config.toml
n_layer = 11
d_model = 768
n_head = 12
n_kv_head = 12
head_dim = 64
d_mlp = 3072
vocab_size = 8192
activation = "quick_gelu"
norm = "rmsnorm"
norm_place = "pre"
norm_eps = 1e-05
positions = "rope"
rope_base = 10000.0
rope_fraction = 1.0
qk_norm = false
attn_scale = 0.125
bias = "none"
tie_embeddings = true
parallel_block = true
extras = ["capped logits"]
init = "normal"
init_std_qkv = 0.0398
init_std_o = 0.00848
init_std_up = 0.0398
init_std_down = 0.00424
optimizer = "muon_variant"
lr = 0.0133
lr_mult_o = 1.5
lr_mult_down = 2.0
lr_head = 0.00601
warmup_steps = 200
schedule = "cos"
final_lr_fraction = 0.1
batch_tokens = 131072
seq_len = 512
doc_mask = true
train_tokens = 903400000
steps = 6893
dataset = "wikipedia_en"
Each number is 128 + 32 x the weight over the matrix's rms, rounded and kept within 0 to 255. Layers, rows and columns count from 0. Numbers have three digits each.

# layer 8 MLP up, 3072x768, rms 0.0963, rows 2851-2982, columns 336-383
135151091179118166107078137079138095128132102112136191134116136143099127125137118110172093130167096145076189130115147114130086074132141154143055
118160195115092125140120111123110146139154142135170137130039139102185112171145183100142076195134111196164142089087137133086081088134101165158167
169161110112146075086121087124152105131129165165153095156160074114100157057134149094194156121173125102112142088127134072114136109127077082108158
154167158051116137059113091151075113063147088179181120087090099125166110164096216148173120121158129119164150126090117137086118143156131184128119
133184145186122110119167134071126106216137151155127098164138158113083119125092081108165129114194097095134127147128138069138180102103117100094110
144060167071135113094035141123158154198082153098163137138099116084097158135119113073120112083099156157111088121085174161119083104129074087082118
159141105150154194170161091166111110148162139120109142108113174168117115157114099127102142131080133131146106142112131118093128147128104178102149
169112135155160163086072179144129138100146148117074119169121107099115174106106165153110153091119100177165138149155182147137098102137079124140092
174149200117141182124164109129115203137201143153168091067100150159073132130132163083131150110165140143171163093122144165142177063108134127103120
092120132156095162133175140122144110096092105139143109126142178180142129123113112156113123117116086126134154130117126100161198040150125137175121
147174155184087106197042123154066094179124148164192103144177114142173106096108103164137151072094143128144124098108159130116054117122104160093153
009162096159102128122108120232118077131086192099104122059095129123097107177097114068107160107176154117101117091137115122162091116065171129143080
192101179153149145099161188153172072085092170119101136114139105120137163157099157167111118174128147144162150110108135141121125117117109146184113
137120147120148078147120190106141123190076082117094132140093160089093147123070134101146120147146122085122158118114148129130174121076137131114184
115123130130168132096114076147085168134145223117148114121114161108099148101114140091102150049146147124096120165126141094109105108082155138112041
163112114189141082146160173133092113102109136126155132104126108098156097112120140075144161185121104071095177094041155145083127148187129146145092
119149146152123168147129107114099150077113228179137098089115112127133102124128107112088128107109129168131112153045176128097084129074149114136134
101088116191168143103122114087096099097125094125114087140128161131141038121090146070142155133153092149149141122151149157072123108112149164099132
145162095098112162097107091114122116147145109169110107149106128126087109078131155157119101121157137091174117083157128145102097073159089117189108
190132087124134096121155118059160167119117099135141139117174121101128097146157100128124164132131116134097107110088135141118116130089181134128141
123157084153133141170123124172115137134110121147139077196105144168080131097134147137070134173149151133138126128164157061133133133193094141117127
140153115163098148109112209132118110113120100137153120088153132059131133089102107105145136112121156176171131078160154123112139110085143114068199
103090084142142172117176112115165218100136102147132156130102102166141086121147126134096122191124113139176123070189165165138113103141161091148141
134161058135137166140104117207130093108092154201118093107118152115130172106102140139083171103115093199155193133104141164122120117127166153105091
105162107070175111096110112052144115180074107140103128134101114130173109079138111185147109118091123170131134142096142164169116124129179102134148
131123116173154116096146123210137161095140173207147182166192131131126088142166097108149097206110147157148102121168132049101154077116159126125147
129112132131142124140130126168124122092136151129110110081094199174151144097164138131140119109111127122152155130142109183119169172130158147054157
109138119081165151140098101165064113087125137111166171061094097124138103127123068176129117129157131132197164109083179108138116130088160100132146
174115087117183132131118136130116148140189095080119102131127138104131103098149114104124139175149143129158159146134105121139145178160088102133147
146116160143136127175164127148152089096156140104139145160157147108123160130136200139164153136185089116112111124119083143165112101118135168132155
126192090133148101154136147164103104089089111171098157101111137076117138150131090117126077149111180111118172122104121111126117072143098112178147
128110123063074147095119170113119107144124189116160094140080135160160132125228129138156143047113122125133131099147121180137146115161130143152136
152162065161124117140059157197202151109137128128127130061119118113146150126125154094118158136102107164204158090132113160061135164112156109148142
151157151121127154130125086137196092103135127115169144125103106194151136119153143145196177088151089119181154138139127102102067123166211161144165
131112147077096113142151146182132101178159157166168161125160138156123161105131081155101151147116155106138146076163135091201086121102129088123116
164135169084097117118148177140101184151135127038117155136115118113164158135136056112094173127147138038161184129142199128187132142134151147133096
099123088131187089062116074117132157139105124132097150123075109147078132111125142121052190120143046140191119157073117165140129168087148113100186
113105073155145128109094163090085089078145144142118065152102119148150165069096130128125113152080118099111138103161146084125147125099116124118087
116148151136124132191065119080111115106078114162190149090143136123089132073164052152160132086100108120112143135113082104119111100141087134129144
168175128143154200126151180151061068113175201129101085089134156183161146090135147179130115110134129146155097125158135198094137101078140198134132
127100156144131091097185138076149123114123149051147077100143179129144103126194125105090143181142137076194109113125119094080082124154123081172114
120102109140100106120147152161178130108129151115144133095117106112115139088114164065159120175086108203102078126105063130088179095170128130132149
153177111120161079104184120133115101091117153115140108164137112136132179097152141138096147110147165116168094143123084052132133130120120200153121
189139074175149145170157114154131101146099107089112109162149157105167112188137080178142083169142103150139142082117071136126112110151159145148158
073139073104146094119146168158084145171091108150091146161061181126097144166083104120146151128132120052127164127158111085118156163118155165125156
133100141118094077132074133122167142091167125094120125152132126123131107174113133115157138103078156125191155144160120151181126101141105076093145
117112105111199147165120170107094124114067115127136172155112098052094166031125127174075133070112097168183190166108139165138163151087096085108123
114137080122124137099053141142127125058097102136121152085116106147122059195129185150194134127095125132145108120203102094172130154178174129112060
111114085147098127152133110144119135108060118118142182152167083090079205153118133173132098094137203201140142171062161148144149024088148115124140
106122115138106117133065054129141149137163180163140100121134121129087124123102143159137155177135129146087127130124130111126067073131102169144087
040226185146158087131146170158172118103086093101146080117147113109170106086112117116180151116137133152104068130148121091097117142141148143070182
126172099124143109149117179134126139085155150141129147146069109136142105088083117116110182150132146112102175118076099120139145094135132134163062
097184078091131129105165117139124143133160106142133132148120086095141159114098095096149080118108120126113101131102143135174129110172118160082143
160111134075087080124101131072076163123144141154142150163159170118166143097143158137146084190186110115120118121091103127120120137108088127082122
125095151082118089121097143123174181091097123134101090164092131097078113101135104107108150106166165096100107139126121150073098119118109191116135
149116114217127122165152160152101092118085172088095099120140084122194184121148111197144147138094064082107195123096160119127152095134152118095115
138172140160120100126145073106139115124126124077101088124142114070185148120147115147094147098112160109157143140121139090143112090106131070061104
158128148187125087149119102116109211115114187105105123185182138132060150139128180081086153147131111158068112154088168100099072119068111149160149
103113062142153096164175106163139092079075144175123135138098031117098111143152185107106135175132108119164164127156147149118102107156126120122178
127137097097173124081138106140118108148132181137094154089160124088080128171154134116176211078152196233165202112167125115117120140117123073140084
162158133135116127106119105181124104084169141132186110136106103140172155136063095157214132068134128160100176115109093120092095104092090120093171
154126138124141146101130153132107090139154148122109105125102134119178156061122137124125143079123116175145095125067123145109117107070118172140158
127115129083133080100150125153119171115083142100139139159071154155104133090114197189142111141145095142155059172131139141156127157126172084118172
111137117131158113148100093141140088167154119104143139152049101085112127134113100084122156133140076096150075171114079186115077131121089152126112
145117118084130133115105092134108105150207115116098142135160122188106143108108127116187142138084126152153154145150121086168115102147137108122155
090137127133123142087111099188120123166114151126126109138046075092109112119069086125131098103060183154112116155094107150123104066096082083072186
175159179109120146142133099124176188104074173126161126149121178143134086160114169098138084067108110088092082125100146166156115095093143138104173
109135147132160152089146156127156062101088131155141080133145138136137148117133180100170185165076155112114128105114153066145184113155117158135130
147112157150195111120116095080109134147117160138134157103090121092118149127126092094143114068154159160069145140111144112145093098067140104107150
042078083122197140140157123154115141078084151124053145142085178144176122088098143145189096132097162127109106179135138126123098112136117081091105
092124160169117168141149095158122147155146070102144097151164168101133147136120134184161113160164102132175187163080149133117125122087133126084163
106135168139137128063093119093132078128102088095115162137115100096123129109108110123132126114126129148151133182107153113136117136160133134164177
098091121115111079141155130192100111100126131157164174166140126110143039124174118129082101133145134092171130154122127182120160135105074168112122
147121155136098128185095105078125126144143161156164090091173114195138107157108171123135154124127110148093103146111117186142099104049108130094120
124098134138130118089106145130090178134128202136151124097123074126172119160115176140104158110171137160092054165089009105146113112146102134131116
173117105155147148153133126083149110186146133160119143160136144051129138122178107128162140113099114132144143077044113130098136110138048149125140
143068156192148129140108115138103125095105133143071168130149138096151128147113126131095142141095137125061135082116111111076106134103111098097139
115097140152141118153060076144111118142158139156140163115132093105144108233165113158177132169161151130163103194151081132061163158120132114181076
151079100136151162117094147163107175111178128109099089156089141095193097131148054092080152147170152049120094114106112124124174112139128104140127
152148141127126117171135129118124077051122151165124174137145067133141104119098145152153156123192150161098127107128127163191155100212129111056073
138165064093184089098119173176103149094103126124092184153122062167126149160083099121138131094148134125115162129102181119130127152205157119122065
110169122131160179146127150132098096151123148204165122123102130117088132164152164100194119113144145138157165146107088144088130152191166108136127
084096164109159146164107171141162098145136156087136070101122143112179095125125153144061060194141055185058082152134168166080170129138133099170079
127133177140141156154114113106196108137118128131134130090146152140133088107134060105160123156185114101104139061118121133142090137142123112149100
099161073081096077118108130134162155163157120096105164146116114138110158123145138120130112135067108135198127118100120160121148073189120081103122
131130186151085096165153104084154120068157117158079061150189103133159159124106077084158140112086124115162168165153139073131095130089131147159137
073146074136102088110134141136148172156147170166068136130121141125124107116114109180104067051141104166082133176175152151112136161093150180154125
187181142132168186167140122080128138119126175080104125222105145138119123115106126126133162142127111136140127106159108096145126085111157176080148
087124141111140154098139159159126128143170110137102196126107181155105085136140101098102128094102151100119118103117141152121147105131158147112142
100160118139142160105124162125109095174143180210105072110108077154109186151116060087097174127115130162138130114130129151100091159100160182097107
111055109133103124108090097156123139047135144110135135097157148118120154135157132133138131155198133132066133106090133166085106123152129131119104
115148085125110142136128050141112133169144160155124139101125142144131092153104162144141171128155119163084071100147112025153079124186127106096154
132107123101141050132143088123138069160112165142113156106103111160068134120111129142103073131108141127121124118132145134182167090124147199182080
110151094117141112187099083156113120157155155116103158128120133163072135124121123153191145140107148101140103153183122094071152174124199110189122
124206108089171086118109072136141093106171110129129131095089141101143104154113151132089100151108122096103162165125079127105108106190106106132125
113150136193187155164133148134112098099120129073090116109134047104193144073107105168165150136121137140128151118082117110086161155106126142100147
149166122149140133149150117147132138076071124159108151147128137132140095110131095110127154146081155137111164125157095130124169102199103084119112
122107125121108111184153160149080102137161166101184083126131144108144110145166139139092149087150138139095147108151161119173150139125113132120068
122125164122075162148145072124162123159102130149124073113127152124119161136134195134136141100143091139094184117102113135144115146094185142144086
176047112151162110146136127084098113153167147180161105133151176122086160066165119105124104051079125184115177146156144113207113064099098140146141
158078178116155180162144163155086155193107142114126143149128067159086058118140148168113149117135116133126131121070179166125099065136140174128152
106062188111139219111131060094128109133148109114106122132129127099138132134128105150113126107093161131087122118123074131185100150084074100100139
149151167119166154129124180131092132086081136089150169137132096130084148169042129083093150134108133099116092086128111127144129173083188085118099
118199127155141130127144171145130130138156072143125090160044124155082120110161095126077114160138093124130172135144144124133114145110112163105098
108161109137114127084166193204162133133121155089121180151096154149137169160127112098081047092123112205113081102111137144128095118096122146121109
129109140193135138201172093106153145149184023192107142172170110132098159075099110124134067107105147157120136110118148143079150090126159113140093
129171092167172178146161168118132150060163199157105188109097073104121113119143126138162155116174150081128115178154141196093090095119120191136096
074166197144150117107122166089105112132093057141137088194110137106068082146097109187133121133152099152131143119096094110103089130133147116148133
163095122094116169124103098126087117146195087172136116111138138160104069059094142121122074173148112212131073091150094127119146194156127177127140
126046138089121119118163131160063135143094116149113072176116161104053135069088101126092098141127178087097086115136072197092130132087181155162134
109115103129147123153084130110153110144168122127076162177152134151099092154133127116141075180105090118123143119094141134154080102166119113174061
063139158076116149113163102103177146109115192078143109095101097136165182094136113098133111074160100150094184113050107172144122085147154164141058
146139146164135097109115113153160108114087154150151117122097118136134120148131163105173142127111104103126099122131109121111124132141159173178143
139162165138130138083127123150148094108125066082156158154147091096125184234165143113133101087109170204124075142100181113142116135092112148150150
142083133138116091200133146183093150111102118115168112127130125120104139184062176175152201143139138147099120122193096093088064057065058079056161
137112121121086156121121073074102166106081146083098098078192163165086137187136150142152129151137134157103171084107125148131099087145087117122123
075130122158071152111137086066076112134071120147137145102087149161134123084190126140158117174178106109121098088157176097084114129145134133149186
130124149119213120124159106105103109095106148131075093091164110117098157130103140137084131152172125185172104053180098124101107095147135140165117
073155095060141146070148141122125061112210138164160117137167167220124144134114066180156120114215171140125156100092120130140137107134166165104113
118152136102114140154124101137076119100073101156151161134134193093187149181140225119108097122079116158101113125168112130224155116103134143141160
189132174096087110081123113166135147191119146112088149134061155157109148151081122140142153171077120147157110136171099087172090118180139059115159
143076100149123103080116147099138106064129118180102164081089163118183100091120092118179131162161106117109112118186147046163138129129133165101123
105209065114091100077139168092157079158119137168136154095130149070132083125099108111076111147129169135193101185148130071177144140081127120127160
165138201161089050091151147154063068128115152126142130064125009158125085106114141145102120087155120138142161160180129183108175094109108112114149
128119091162185139145113139141153140142170152129155112101159168123133102172118123063146206158115158098171172081138134098105144139110157064127123
148131168111106103151131112150177149118088110120156163113063097134119125113212173159121151133157180133144121123134112171167111053100103137102143
093151194131126127113141136162179109140094193150143145110069156118137104089117130148121152163102125153101123094116147133155152184147078147147110
073149141153114115138160153107146177173128133098143158146093111098113126104086153091135104147182126142093134120122094084107118144163160072096144
092090119165095120188144160106143148107113149117123160223079155127135110180150181113166134149115139136143087111131131093096146130067119057087055
114141085162152143198192097117139156101108113126146180150132088135115188155110135103131072068118107056176092110136141096125141089159104112114149
188131116126090117140091118108179082132167086107130164168119166132144177135123145117101142165073120076092187126177146158117114121109175144114154
138136126044162137116140106167157157129138184114131172148126167113159066159182077154182073095168098119127185073126156176122138110188161146141152